python train.py --hidden_size=768 --intermediate_size=3072 --hidden_act="squared_relu" --rope_fraction=1.0 --attn_scale=0.115 --bias="none" --tie_word_embeddings=false --parallel_block=false --init_std_qkv=0.0224 --learning_rate=0.0146 --lr_mult_qkv=0.5 --warmup_steps=82 --schedule="cos" --final_lr_fraction=0.03 --max_steps=3924
Each number is 128 + 24 x the weight over its row's rms, rounded and kept within 0 to 255. Layers, rows and columns count from 0. Numbers have three digits each. The size before them is the row's rms in percent of the matrix's.

# up: layer 5 MLP up, 3072x768, rms 0.0757, rows 338-466, columns 432-479
# down: layer 5 MLP down (transposed), 3072x768, rms 0.0384, rows 338-465, columns 432-479
up338 107:152088112141156118131155091131114144107103160118122155117118104149138108116149085148119142126086162131132124093152119158066134153113095134122128
down338 103:135102138079140105155132106115111177120130106117124118119120102143173142190113105115112137132133106146071131137145127113110133146109121095111152
up339 097:167091113116143119210141160091169142117113142102135137062113112124119095114148117097102118114151127094099156117155146100214134109128120156121122
down339 099:164151129173138162132123136123121149133130116130102093132089160077100107121143108133096131118121131119101140099115121100156160099117129142125155
up340 104:124127130136082115076135098100139174131122129150154118155108145165142159139156140195160105125158081166143129159158152116156130131141119121062101
down340 106:104125134107160115130163105111150147122076124139126150171156158161129113177114121169116145093128164104127095088124164094122101140149064151115142
up341 095:140146119115111109089122144107165125134164105127138118123179139169091132112118095136103090124135105157155153155090181097128114157163137134125118
down341 100:149168137085114134124144098125125138177121162115151157143116143115127089173118090156135156123142192107126172140142151083172081073133135113131147
up342 097:130145135162125158149134159126158141103109122165113136148137165152126139131106095121114144125137084116066120098113154118116114137141092125127135
down342 098:109081095171120163119160120122125126105144080142126118105138154173153102125095134155082142128131138103105057131126149129126173132107122138161120
up343 100:116119134133128157095095112126092072099119146091125136136108117204115090123116112123132104110184157140154105129132135101148120126127116104132109
down343 099:128122132149133105059150139173150158149135101130111122121173179075128112147127078093156122144146106121110096150146127142112162121105117129138171
up344 104:123160091138133127142120163111134139128147151146140092109115115148139148100107154165111103178172150123133141107115157180162167173103183106127118
down344 103:140153148155066118144126118130097122106133159129137159135146109162127163077083137101154127151136159164143117138117155148144087116144114089121179
up345 092:106155150088139179117146154178138124167135130127108113105151115171152109137125139119116144139078175092133120141149152111070133123113099108125092
down345 097:080175137147162070096152090123155142129155137150134155119115103164148141080163142126157102089129107110125137131116161105153144126116123116168150
up346 099:127126113149134142179109110133112138089131154118121107151123125115141115156135056127092128107099162157107148143117105083153111166156139146114129
down346 100:133152103156144116127198139132109146082128140110121135132114119129132099146136117151127080095101170112126114144101141143080097127127070151076105
up347 105:119109094091144092129145135115150121156117139148116137191126107113128173148106152102143157105129124172118140133041142121118130107108111114119132
down347 106:126146136131109100167123135136132153146116124150101098176075144129117135118196094148126123128146144077139132095138143111152114121139126106126151
up348 098:091137095106149139182139150139139127126114162168144090137135136067145108175123128110147167172136118114135132124141117152098102108136123167097115
down348 102:152146133144120118183100141128123125106093091100134136128123117117132110171122156112159137148123140114066148177084105134119090100112110150088122
up349 105:091123138089149146103156142145132095122143159123143103109186137140112095123076120146107114115116131105163149116115099150137151115151138103154130
down349 102:106142137086169101128120139150114054174124122130116121125139111109131113075164095119143138123103141065160146115119116148127146139140139115120171
up350 093:113131113172154109139145130162133120109153171129154114158133147123098135121099127124117105150099138099114138141211157149122130093130122146148122
down350 099:107126106122149135142145127158106132126121069119100158147103125123166112078111108162088135115156135159125114117156096138102160144089154166123149
up351 084:087158132150127087099144163127122140104099144112132129134159149130128100133130149130147167126146145166143104127117155084163176124159110125155136
down351 087:118115153118119135143133111096112114142146172119111089164067130107118126119097133138165143109113120156167120088123155135105132123133139120108096
up352 107:148122094113115122144150135143099159157088103103156148120125122152117125132110127142117130121115070117113152158173123106170158150159120072111143
down352 106:088166133105151147101073118145081084175116102159103104145146116138077129123117084110116094154102078149158115113107144132141102123182104107176133
up353 101:136138138158071139112093140123154133141098148101135143142152136082109111122120137105096146127126133131121104152129130087134141119134144111186123
down353 099:117136138120100145111087085184047123081065142130136153129133134136125129109173123114114133143154118128087134132137100070131137110132157123133208
up354 099:124133102162119157151111155127151161151140177138134130145174152107138134165097139126123119184158144130123145141124113124103131107128111122094118
down354 100:091132142129120156155194143104098083183128108057089137128153068115091129147175142140117167130115183154107105136135142096096101171187102161144143
up355 095:109136145166129139126150155149101137082090126096133122096049115134139118128127157147147131132125150131095131157078125139164117112134110087155135
down355 097:099151166148090111114117120132102132153111119132128118119157104150154154111118107136150173105130146160129113119138133140201086140147154110123138
up356 110:143124088111109147109131136138126126178102099062128110084150097173133138176138138160144132175116131085187139150148135113114140154132124118154131
down356 104:108135140106117156102106158112142116138137125131124151132159113128152142130109152147156092126143119153135137111095159137162174139166111152114132
up357 096:143126080115133108130117104130124130133138126094095139081124126110099158144103141167123097163109130119165153097119177124146156158119137142109141
down357 098:161156100101096137114112153101166101132147109145090082128143149140062169129109135173103132083144135120103109114142151122135138145116149149122126
up358 098:109139096123151141146158094123127082139107169097121147098111174141128142122099165099143124104097119121082147130120135100165127088147120112120168
down358 103:112146084176122157104119079189127087127088143096135133158131147107178121096121151132103151121151127169123106102113122138097117117106149202131114
up359 108:151098094147144098153122132089136108146157098171157105121116077128155122132141125074133131117164129121123103115133108168130150133135110104126107
down359 105:147110094136115103130119121129082156131138142135167081119107089147093131124093099082114155161148082119107112146160128096122106144106126096134123
up360 110:191131137123123111146165137118131129150070134135116129112158141099161086107114123089126095141111118096093149113114094123081113157116119145163137
down360 101:127112150146132106132144131104112144122072139101147132105108108132153116178142133123157142130138135143117118121122132140098142122113158116167118
up361 107:104100141133123159116133141142172094149093126128135152092118097137140138115118164140146150127141123097157103149124077155125165105111139131146135
down361 104:128119110105114150172144129123139147106122145156156084108095112150095089152115091137113140104108128157099135127119149117140132127158127128131158
up362 104:075150116130134140162111101132141122115133125144143108104156130115147136105135121148071188117109104136127101125133117162131075141119104114128131
down362 103:136076161127138132113137163164123125137140110136114143110147151126134150147138100155117132129128134115144137147138160127140130138126128147112114
up363 094:083104127122148087081170125125172139102157120112133174126148109158082085127144110139152139150097127112105139130133131112088094114113140109139140
down363 094:108100135104156112092142151137121091085181141131142157160154161162128131150143087128120121117137138127131156149140125158093109131120170160118126
up364 096:159085060155093139108135107095136124091145096137149115099109098116116166139092173138130119129145153116120169085124142087133115127167149138122120
down364 101:098145139150097095123161161143128133111162157140113135095111088136122110109140184169112123127139118104119150091125124146112100173144151137155161
up365 096:127165146156117098145147138094127156149157128126122119117098131138139095131131089141122122122121099175123093111135132162165119164158107115141163
down365 099:144144138129180144133107129134120187142176176120120139151142119107165111166145128162169150096126123185104097194155074188122125139116105135155153
up366 107:160150143098087164128126109188141136163103110111151126144112127120134148105130175175110110147081125127132146142141120114120167141117121103139147
down366 102:129114130129101112130174142146100153107171116119124138134119084125137117115124111115145104140105146080132145151138140163115154112155107116094126
up367 107:121129111107142132123147131094113125142136133153176092183137157123156112131117108109118153140167091113106149196129095127118128159167083131125130
down367 104:122089129107118172150146116113102141142128190169151061145135148159142116143079143098092122126137142115119098162126152118143131128080117138141107
up368 089:121094134104107162175118104067142098165180123106067121131129126150148093091150135129146084147098124086168101101130139136106137120131133093155146
down368 094:141143076089101119118120099104106118143139106146162126148128126145086126136108134153147108149138139122134098136161083124142110138126130096122172
up369 094:107089102133101097105152110125144133077091116110161143121154100123109155128099124100117097198144096071121183091116108110108153148133130113126072
down369 097:140116113130079136131128128138074171132105117127131156140140139087145105109154144147129106112108096073143114087148101102147128110128123111180131
up370 111:105122095116148133125105160152123153130104127146121162106120144154122125060110134106125146122126101117119133100144109127131128100147138135120151
down370 107:115142144165121136127156135119134108149125142104084116124143121115140152090083094146118171115078116109122149171143168138129114125132136136127126
up371 106:139157121131136129141132108112118137169116113153130101117150132134116105117118116139138104130114122135117137141115111172113111135119136098115117
down371 103:112116112121112117148089109133150175123108206121087106098156109159107121086122138137167098070114138121128159102144129108079147076114123120177134
up372 091:120085127143060114109132176118138136164151120152134126139156154096097142106137127101175163127107171131119145121118156128147139130170152121144129
down372 097:135137148094138106105144155152076095151142117187122095150151114118108155104133103164168160093150117133123104113123127135110166140165149126175113
up373 104:129139140152160114131113136157081119096120122130114084081154114136116164126168108078155128126152159152111152158158118081143085111143159130130120
down373 101:172111104115151145113091109112131153115160143112136138130136113173108148093159147136130155125142137130137127096099131123105102118162147146116141
up374 092:141099128084133135149117149114134175126084119137138120134122088128105120141121152146141120108140155174088151088133123117154138143117136163168150
down374 095:134134131187090143130173145114112168123091108124139103106141127149121190147168160155132154108079126181088127166152150127174131165116096107152140
up375 105:117124131105126130158121117139081132155115125110120123175155110166158180143126111148123155146120160159147080140102113164147136129135178163122088
down375 105:149103135146131139100136137110141144176174121124118150148148136153120126119124094148088133082110147118095177147109131110086141118136114108089136
up376 100:136135094093168112159142110139149089117104177108122146143214118148160120136129130079132128147118178124106089126147065125111119190105132156131107
down376 104:126154106092136137176116148152116095137138113117108103129110138116157102118137131093111115160164135138101117101188133107153109117114140122156166
up377 095:114129136137099141148153180114133046119106083174133152044085084153124110116134134123150147113091109123143138154094119096117127164140147124111122
down377 094:148078103159136084158119124105097120133186154091136137108148088099136128130136164166122141161114129159136148129148079178085147124149095176093109
up378 104:098124157149124147130141140105108125125146160143112112149172127097121099139151112131136122121116115124121147146176139110111168103194156136152154
down378 102:121134143116124139105102148125086117123129149103089096114130152140061138151126153096107071147122076092117138121145135145130108088150149165123139
up379 099:093151092097100138065118116103110115133134133118161143105122157102130087150170146118122132137149123113145149105144094150165102165110139150117144
down379 100:112105137120150119179131144112131105128157122107180097132127114120118110128086120136105106141164144140117154158147127124074118129134140112133143
up380 108:143124105112123148120134134126139136147168130136130165120138090121094119121147160175111104103131170116146122150115131096126129122118135136142140
down380 105:133145119094107114129156070124112161094106160143141087114108129134102119175119147140113137157159176107089125103140104140132169123102123137128138
up381 105:123109142137131127139155147078146110158101148112162177109134127097100098122155125122154146140129161109128141130130163139160100068132092123151099
down381 103:154126144087150140113150124124130130135128115147102102111136109139089143096136118076140110117158160126124127152102153141111079105138094105131119
up382 108:112165076156129113128119134098149107125175132137140123104129143117098145137103148133138126161117130135143148153149141129145164138137105127124154
down382 106:140102131124115112138103157105137161109174131144155130096116110145164148144115144102101146150129189160136131113129125117167116140100132069132124
up383 098:113171137114123110135111119139188128108132113129149137109104146098139130114129139118101139119163140141077105107192101142141123112157142086152076
down383 099:114145114122116115119145080141128175100094148152116119139125161121112091176140131071114184150137136107095141123128109132173100109132127106127147
up384 101:141163132138089118146138107144166119121089140164125134143161152129144068081145125107152110110142067150152132122145129096128144137124150094135128
down384 099:120132106091142127157173105179116123126157093138102109160170109119140122139134110155176144139100123112128153102101121136112141142120105126130140
up385 101:171119108083116101115111106125129145186120120138139147142120098120162141119125120095140169116112116160125129149142096091094110122112140126132123
down385 103:140109091144135159141149072163124042155129144122125185139134075153140133113136140143132089126094104145131156112097102136122128166126118159133108
up386 092:136087129108136158156134127121120131166140114128130128137156120125132140149143132103119117121178133094163140114122168133121171173135117122122140
down386 100:149145149134130118138173099171137114174148129121131129146151106111150109160111096107100085138123117126115095144133156095092127157126098135058141
up387 097:110154124101096172156203154136110127124080168070122134125141183146106114126134108122102116073138135142119084169087083097114121137116112158104123
down387 097:117149137197133131164118141099137144130103071155122110144142171137103106113132134142114129113107110140119147137153145115147146090116098168107159
up388 107:106119157113132178133141134145100150106147151102108142143120103112072117075132103103125150087139137129146100094117134146057138152095140092141127
down388 103:138176150089124129093112136141085127144091102088117148161117121117110108165110133107081104077093169088122112129134131129119112112158148151132191
up389 093:115130158108148114123135122107098145139116142169142133095088109105137134111140135129099138110129189143087123129167167149121163130106131127139091
down389 097:118122123123057112116098092107110137117056119122161154165096105130157102097174133156088124110124169117107120117115139109082155091148119139097103
up390 103:123116129127128115145115172142120147135141110104109123170166119136111166149128119126126100149123141147143085134119101089144125137144114118162097
down390 101:156120109129175157128106172129090068113129110088121174147123123165104167127150129112096119133113086150122092105108106151122118117154113106147161
up391 099:130148132138108143173126158114128130181156139129141088166138107098136142107109149121097104133146166152102107124135163151141100132116065114119129
down391 096:133122115137095140110146119134101135117145136164115145144157134156097146108128130122126168156156164155083113154130115136116078124123086082126161
up392 108:141120103164119126171146125128150145136163106192139113120133099149109103155126117109135136156094127133179111149168123116124112118124146159156095
down392 105:110133139140159157134098157167102135095093128129146121115191066167143175132129159072161126120080136161104102113134102098141116083133108131143135
up393 096:083093150096142129150154165142126126145136105142163149106141151099145116102142135147158171127142094150123142168122135130116073126149146113082109
down393 103:139117143142106123137140127124120163131111118131092138118144084123160110123154149134118126153111136087121127084114117095132090138105166149133114
up394 110:120127126116117128157134145102162099162153144126138126173130114111124143084091112164111134119147163105131112126135134122136132109150105104142117
down394 109:118103124125148116160108127154164095092120145134105112147136159120118117122139100130170112139127158101107155139132117143147130155151160116128107
up395 097:131135108162132150124146094094109123110145160069112090158155129153136104144142117086118135123121122154110115123093195143118116141127160112139142
down395 100:172093141081096157145148078091117140112140120127108104120090161114103116162137117128158138087180132078154085157138118144102106170132145154115131
up396 105:141110140131119157100140113101116123132126140128146083150157169078136162153093133116085174132109118122138128086142143111114134120105149125086112
down396 100:117160124150119132124101146127082120113132124117082124110138162117137144148160120131129160117133130088174112135146121076114119135117165161125131
up397 107:118073127137094114113126105121102113146140124086143113109179098128101143161121145147177147086128126142102082138097132122157111132166101116154125
down397 101:109119098139124097140123158107102161087156125112113104131162139124123143170151162123168129115130090118082130129104165169149120126150117099119138
up398 095:099116131145083104160140183122162101115099118107113170098128157162133137138146124144144113114129134185147143167092103118147114133128152119134062
down398 100:147103152117141134121104136162137110126067123132125114165102147123116132160142136113108108155141092149183135104114098117115096141140167093117173
up399 099:120090109121133060174143097128146119114106102143138096116185132115099157148102129173087131116117147121130133093115034142143156131174120146144116
down399 096:100175131132148104095125142132122129111165124105149134173140102141166164176150101137117137106108171151148128111097111139128107067132158129098139
up400 094:094120111132144114122162163127121173142109153082134134084169105158150109139086162120140158121108111073133163100154128098135117095106101151138148
down400 098:150112119130156130145162148128103156164087167115130098133089086157114091171119157136158124164123095118164126097113099125113100122143144135160139
up401 088:112136151101095112120141133118146132142133126144155104078116138129135102155121129129131159147134117139124145119152133126137098123116147139129108
down401 094:113117107109154133160120139102100127133114122120169109149137153120108133167060099119101123127094094165090094106133145127114102111078149124132122
up402 089:116123128144126097172126133129144126135121131138125162123138141119126137169155125125145161192149102115104145115115140134122147146126143132141130
down402 094:182107121151116141092140108142117163148116156089123102117136127101137164105141164164152152133144156103094097106125132144119140116100126128146116
up403 086:102150112130166081076106116097116082131115114145150162119139146163137133130158092099104104156141073136181158145130121117074098137154124067110144
down403 091:140120111145130129078105116129171144165109202117116085123093116150174147099091088159126089091179150140120140171092141115143156140102088081088116
up404 108:122122113140125109155123170119159115097143123105160129126085108165109138118125146117145156098147161151156126103145140124112133137154144141110091
down404 104:189099155156136166131108102135124108137096130137128104121109149144129160159153139106153132161153146112082105093178169117103115087148109156145104
up405 098:101141143147164113123151115144134104133124120166159141136128115107104128085174124144107169131140159130151123134120186176145172111125134101146093
down405 096:130141156130132117128109122139134121148117125093137118108137113136151121153071153169150149099130122115115092147138122143143106134137123160181123
up406 091:122132115137117108121094087113135173120146108120116136123157143125130108167117147088132159120143146156162159147087120123135154136163102136155133
down406 092:162105153130120112090191146148145120090124086123107127158184140145086102137147130179086217093112123116111141087119116152171123132123156092140132
up407 095:132145135104131130161072170135108111192148069112099146149148107151113098147100138096121114160104118148171128075118145100112123123126168083122108
down407 095:163123147110156112130104146080108178104184109085096107107136141138128155160102097116114142098113092132123144121127151138104154161124131095100153
up408 091:105053191107095144127091128129138113123137126125149100151139108127169132155107117122126141163120114069174097112131106130090118128103129172145078
down408 091:153116123166111151132166135164129104093116122110153137155112118095123128159122166110145122118092141155140110153123109138156127134106133140127143
up409 103:138108111144110112091141153149110161096127122116122105148095104156059116094140083100103152130133093129132099167122171101165114148111122080095103
down409 105:111139124125149115157161145139152114190112113120125150143120132103173111094107134107112136162115095115137136143116105133121117161095148148107126
up410 096:130156127142144134173136096117133137125108130137096163141161149158133119117104112130127121129124144107153097129133111117128134137144124079158094
down410 098:116080121138116169162098164116103143109164073110127147123129133157092127141133140087108138096083143091170128140122118164101128142116135057133161
up411 101:128115108128167127134103140175114106135129117135170142111111138126107145091123187130137120112122164118105133111095161166131145127137096136115073
down411 104:132109136139118127150140103151143134105107104164158118119127115133169136145139147163132153099157114130170116114133156121175103119097131095127140
up412 105:104153143127161122126113139088143115108127137128140130129125106197149129117187143149142111156134091124080131067121102117144150138140112149107153
down412 104:118160140125165129135142107127164123156150107156153101133120083129159122105097125162125160103143131133136099118118164142113111172155092131116137
up413 105:137127095129099129163129157155123186180164144114142153142121130147136127125148126112146140148129114082130139100172120173079179116129119104142157
down413 103:119142104141143133138100105126132155163139126172124108116118138139150103169140108136134129164182157135113108109102136142085109161095134154133154
up414 100:096169134127150102130107101088146100094117147154141144118120154110123164131129130145139109125111106102149128112107121112129097129122170129142092
down414 103:146164142137085170106160128121139117153112153128107155156168075162082102124166090121129105111121123103152130142082125127116118114121140108099168
up415 094:157102099151142126157122157143121132149123140099149172134148111183135187107135140097138128137130132078088156117132149168158129104147120154149122
down415 094:125087129150169117095126144118090076135132158127130116102174124144167116151148142124131114128085109101114107112128089108155140154110094124123164
up416 100:088158114153096123129145124105127160149148138130131155101137127163089121117130161122120142114125115098156100148199126138143102165134084144129116
down416 097:106184102110151135099103096160137139178124063119127137121150092122129163140164135128123142167147174155090097147134124154167118112158095140133133
up417 106:120121118140125109138112122153180160138138087132106113141123098121152156122132130143130106139175133151105116141128127143143123105126154156123111
down417 106:127160149093133127119140102114139172130091110167136124109095126152158100142088061174103137144151149144100135086085129106077140122115152076122166
up418 092:129155143145141109092077172137145134133148157107109110189132127164172137150163122121112119120120113121106123124177063111151149135142096144117109
down418 098:133133147115153129103118121117163087171108086129097160130106109145138160122141100120095095164120135111125111127123087152111151143144125113121087
up419 093:098163131143131123115091122159137095095113159135123157162148175136128106135113124105133151133133145119106190120103134178132147162132100113149170
down419 097:118113112118147119130101130165117118094092116062112091150148142156096113081132108129112141131148152153116166151104144169096125195142128113129183
up420 093:086138163103101138146096166129117124164115122136130140104131120144134098134122096107147113144133113147142144122111090120119133157152135147150139
down420 099:183116174145117099160111108150098163154143141116125111160159154143128098190075118085179161091145109111137113107118132173189126144172155148163157
up421 105:121093150145144197110139152122123100056165142099132107116115126105133107127128059129167093151091154140116104182094173087140144105125094147116092
down421 102:110100143101109132122150101135160156178137137139130123084133128096129147094128158107132131156125134133120129108165164163093166118118149174128145
up422 103:116138151109096128125132092126098130114117112141179120127172136171084095107139122151140115094130126164120159126174151080048137119156171130156115
down422 104:133095147112122129164141180122124182132087103138127138132125161120110123169146115105136111131150114181156125112122076096188146125138179157143086
up423 105:089140140161127087146132139123120127176136126139092107139143102129148145169140124097129108157093149108128130088138137114124117103131117100175105
down423 105:176164140127147133130154114148084097143099148094116132114118131109109120152151146143172128110134127096150078137126120111160045111131146128152140
up424 102:152089128138165105098106141165127150112112144138126157174139136156109112129130122167175127090148139144135125132136141127144095148146135155098108
down424 102:106092129114141148156107157135128116135130140113154125132105095134093122161114149108144110142161146084121127125115089124130114133125117137162137
up425 095:130105135099130143135126119111133066119115148137106142067101114120123146105140122101124086157098058109141117116125177123083090130118133123127123
down425 098:129101151085108134134106114092124096165107140160126058146147137146151146134103142078129136151131125125099155121125115169127120142089156115079100
up426 101:121091084139134148152116134128134113122128179092120110124164150153135152125154136122126120133102113131126139099129150115112143107166138115151135
down426 100:133108151143112159158115122163154104122078093140141160119118117153130161160190103105099148100115137145126134127134130159135149123107123156157129
up427 102:133115119154043123107114125099120146150168151129123148075112093120144142161101100139133166129162151104150134125148126158135127138131130149151146
down427 103:144099143149123095127117114125105137124070093102111128101094118133104132084140066162140130156111101127150132121129134081142153137132127156108139
up428 092:117181134078129096095131171138159149103149172083158093113175105109183107120105152148128158134111117093119141134129140151096174118094140152121092
down428 096:113130124109143141118074149148153115174139147120120101146119130117142147112164106122159121142137154118152144154155100121165093134106090111076142
up429 100:154121151119113133110153149120123111156117147142136154143084106142125120142090115157127105124120134127119114140129070110146122098110124108142125
down429 098:116140178107131140126117156109122143204138167140166122117141082155119122150121124126132148122150153152136102117100122093118110119127136112151105
up430 104:140102130141080103152108118115144120165159133110147108140159148142114126129144143094122123112176139131087138111111110152134198113106140149105110
down430 106:147083145087096134172068122109152128134122103145114146119142145169146153131094104128088098120115128139111079107160122134145115112100148157140102
up431 105:143151098126162154137162173105153160117135190126087149145158141098095115154143122140120132125106150088142122151142163169126115096128140160136120
down431 103:153133110111094138173122121114166086145137142103116102141158110118108152121132103131121123141111146154130142143132120150140125103146179126192127
up432 109:170135119091156135136146141115177084156123162139135115133103100078126151108102134142070146129164116070140196146149101141122166097119160079128102
down432 104:116104180131127144188130112129179116147130159159085100165093127083144135120158162135112139117151104143141145129147157086111121158094152101132154
up433 089:103133151137136130106115115101124153126145117073160117094120120157171160116117118123098134184144129085130103179088147101125144124144154127125112
down433 097:163150144076107117110139127103107160125141119096111133112127117099124103125128111111144152122125159110128124175120135095127139191188119151130137
up434 100:134116111136117106134111141154132158175081143140080171153102131151114104116130118127121118167130111122124099128129129092144144150145074109108121
down434 104:124124139110123147133137112133117171158087165140150096133110109135110109141113142123138122134118073135149105124119108121137132146123128086124138
up435 101:137134136135119099111106119118133118150121182130078122152122133106115125117106164096137164142122163108100125099149108116120136096085159169142118
down435 103:139130159094108124160111110121125142068095136120086123121132126153172088158134123117121140140094145129114118134121110137137132152062133147089128
up436 096:150149164129121128140145080158141121157103130098157149103112130089080144123117152134120159127131087081121133102171110121100095135104131148160111
down436 092:129108119144140117090115097166131144106132138106122145107122156118131132150083126100153152129133114113104114114119075168122113113171152123154111
up437 108:090116107135112107122185152063104117130118140120127135089151101134120104142064150117152148130108111125160133143136108079161117127146125146110148
down437 106:070161095094121139151117154106129118151085145141103120173152129146138137144122123106107171149106141143132149080093097143147184130116134099088153
up438 082:146110175097101166147124150110151132109124128156142144083136078101118137112119082139134129108120132108126150129135143125170152135127142156141143
down438 090:137172118116145125129106114134118151103086164103096114166112130109142130118120116068136081157072127146136106151112156137120136122119118125129116
up439 103:110116131185116159127134094167106157107101121127092111177159140165096096141139148152140178111121093119093124108108139156120164122132124168096130
down439 102:129100133142151138131105132106122129083136125172078175129142139158157131134120117114118108139103067115116140115131119114134120136098132140105147
up440 102:141114111098127119133107105141128144127135060162154146120144141091092169146167156104149216095168124088156114146170164095114094100122127112105147
down440 093:148154117155109118148152119163175133093149113127124117110146098127109138139087124129104142091109128147131184137114139082133149146147127138167137
up441 107:109156079110116148118098146152148108086107144152094169107099130192100086121122111104118100150116136137170160116157103116135131156129126121123128
down441 105:132146133137125123120124139159173126089084121139105115135129126121165101168147076172111110106124122124140095128142147132111067110165091152159105
up442 096:112113109096168146127146148124129114158159162137137094151133076108115119076128148143151153088068150121113139088166135111110185129128135116135115
down442 099:152123141157127135101176128153132110135189161120119097143136138151097136127135153138150135141145136148162104133158143120125154121111129153129139
up443 099:118142139106116129140103160098196102123164088160147096149074156123150133127154107108178157125134086127127111117080145133186133120109149145091102
down443 100:125168102108130069145126137176164113119141160151114125132154079166187112129137128164115102130112133113155105092132155144087153113095149108126131
up444 097:073162101087115107113139109097104160108135114108094103121156120150140125133121129150162140130162131121091128102125110169132136103133143137127120
down444 098:154083128120133100060120143108156109111146099123093108102114127159126161150158103096161111161092084171140136159109119116084112103117135151100118
up445 105:123117099144132155102140134098134114153097132105164109142149119129164146183140075120102122127108125109082171143116095097139110110156105102098145
down445 102:170129135147155126101096135140081140143122134143095113144147144143178105115123123116150115143110126116100126179117129102115183154114136141113107
up446 105:063149152144144112166168162117135100145111131084155143105124138121147086142155123144154152114165123116114143141155152100133160126140135066130106
down446 105:178113155150146111109127195153123146127138140078147139120080147137118141105160113182099119092183133114126159169144140125121111091158104067109097
up447 097:097089109133129120131135123110140163118128100125122107151117162147164104106080115123148118111131127108120130159146136107150105080169157115096165
down447 099:133122167177120155139153141081084160146145088109124167138187151113111131103140155136123102141149103140108125113131120130096180153122174110160162
up448 098:107094115085118141162127135076144125087140125121156139127151125146120182147093138118149176142172145093094144122118103151072126136130149116137133
down448 096:141149117119096141132135125183143102144163159109132104144099125138172202156099126136108141121133151124113159142130103099111128141118115139151105
up449 104:167112105128081119093123135093153121096143144137139089113133146114113141135092111070154162084153109152144121168126182138103105144122059155091120
down449 098:117129133103155115135130101141180133111131089194147119144123150174096148136132114139125164127161135100131110161193118146116107160156126120129115
up450 102:110131108134135099124098100085125077155106124098158087127142165154151146126113123067136069144097121117113113131132134080108147137148128140137123
down450 104:146130112113124106111162144097124125140093141135144126146118182136148108142090200101152126144119109124148105151094092140128115159140123126155105
up451 107:099128117143160129116147129164097141134135111115126128137120109168149160120153129126129121107152123145103139135092136130158114143116121183159119
down451 107:175126141136122118139088120134113119143126111116157101179140119145117161134091137135144099095151152145148148146172123087131146090154142158109088
up452 095:120117135108144144120100145124097169212087145100134114117159144127110178134155128126113117143134148134063168139143102162157133137119117134150100
down452 097:145137173110146126123098133147078149127137131102127141127140110158134137135168134158126092092120107149107147133120103156100158133136113126176130
up453 097:138118092099120132126107107122145173112128145119144127151184136107176157099133114119101135108126116093153136145150144104173129165124092151145167
down453 094:106120140082135107087104130092125099101115110152120117155172174138131088070112137107129144127144113116153119120166118101114138105138115118143151
up454 101:105167129156140142130125112129147112124120163103141148099147136089151132124124133149176130179096119114145143098145128084088103125115141119158142
down454 098:091122136132158131071141123130121095105143127136098125126150146104128112137114169120146131167153124144148158118111091163094119128124152095129115
up455 110:073134085131092135140128125146164173122138097097141143158199138132145110104079119120132090112105149141135085083152141158193106108127108148116108
down455 103:135104103112113173099138093140213132108134131119129136123122106087111118092138102188069135158126144146148113142152142135086090134131129155140118
up456 104:111124105101124093135125096095166133160084154124102118198134142146158093140127130126123127093106101133084166158100139125097108115184120072154157
down456 107:125149116129124148137127107116095160116075081162100081143167112166147113109157147157129117133135105113139144135147130144133138146154153123134111
up457 116:123096092152125131112128082140121130147107154120164105140152102136129128138070149101131111155090051101160126129079096104176123129118114099122185
down457 108:125130129058143135113123115077136102154111157154186096097121133123136118104137111081132160101103107115116139114127124148166121146115093173110154
up458 094:111150103143123117148110159116101116154127155077114171118135184152092123114159116105153161151126126154145142146140156084158124111132158134105123
down458 097:111151135108101167098210141152141145121053098126114129137097090119096152116114106122122186170126141141143088070125139163137108139176119110121127
up459 105:143105135121111064121136161151156137061105111120150127147145102170118117085136111159106152103129127136140131112109098107119139146123101108105131
down459 105:098132072135115139176116097137134167112114127086100096155116093146089113156110160151152110131105092107122154141110144126129118144125111166125115
up460 092:119148100164092155137143110159055074153129186109156125134135143091103094140110105121147092118136155107138132104114105121137130119145156101108158
down460 094:121095190147085124081126110166113120112157087123151110129136122137151165097085106137122121119108134111131107131165074124128152162139125184102144
up461 095:108112101165084153096132183164120129108074105120129124152057145128096112120122118124099122131141170124139135079115099169101137100174154153113089
down461 097:141125118154152088117145126078114100103068124077166163095165151163123119073130145114093128162167148152079083085125097135120135111148153153127161
up462 104:089105133116127106111125125123138184117102135136128138112141125141082115147145126175092114100150141149168145139110116109097107165107134130163119
down462 099:127119163122127117082124135185165128146126093101094165139128170099153141117124111090168087084107106119139137105160088112132128097140163099165117
up463 099:122105135107110095163119110105139144130143140120128174099124125151124115127101113124155113139125156143118125116138121164125144120176075120129149
down463 101:114132128106149125142078099129124129137117112110165133120081197078092142138087117115129119106144163123114147151118134156128126133147140104148113
up464 090:134162124119108154133139117149172081132134156118154130126136109148134135129168105142087125136113172149117126100138121104095087102093152126145138
down464 093:109147146138149118081116139120123140126175113118097133102134085131144148130159117106128104106161093092135169102122124129108110160144147123129174
up465 101:141100086146093126141124155103132134119149127093137144168106095156130125124119130140143134145094106119099152093109135123188150159148160157122135
down465 106:129126111126142089138111118125109136134157140181125128128080089104108162128179152115157123149138112139131114116121159088137154128110156118132180
up466 101:131154129108135066123129101117085119136084124163121148166116128163134127105150151106065129191135146116128122134087093135141152132215103125127157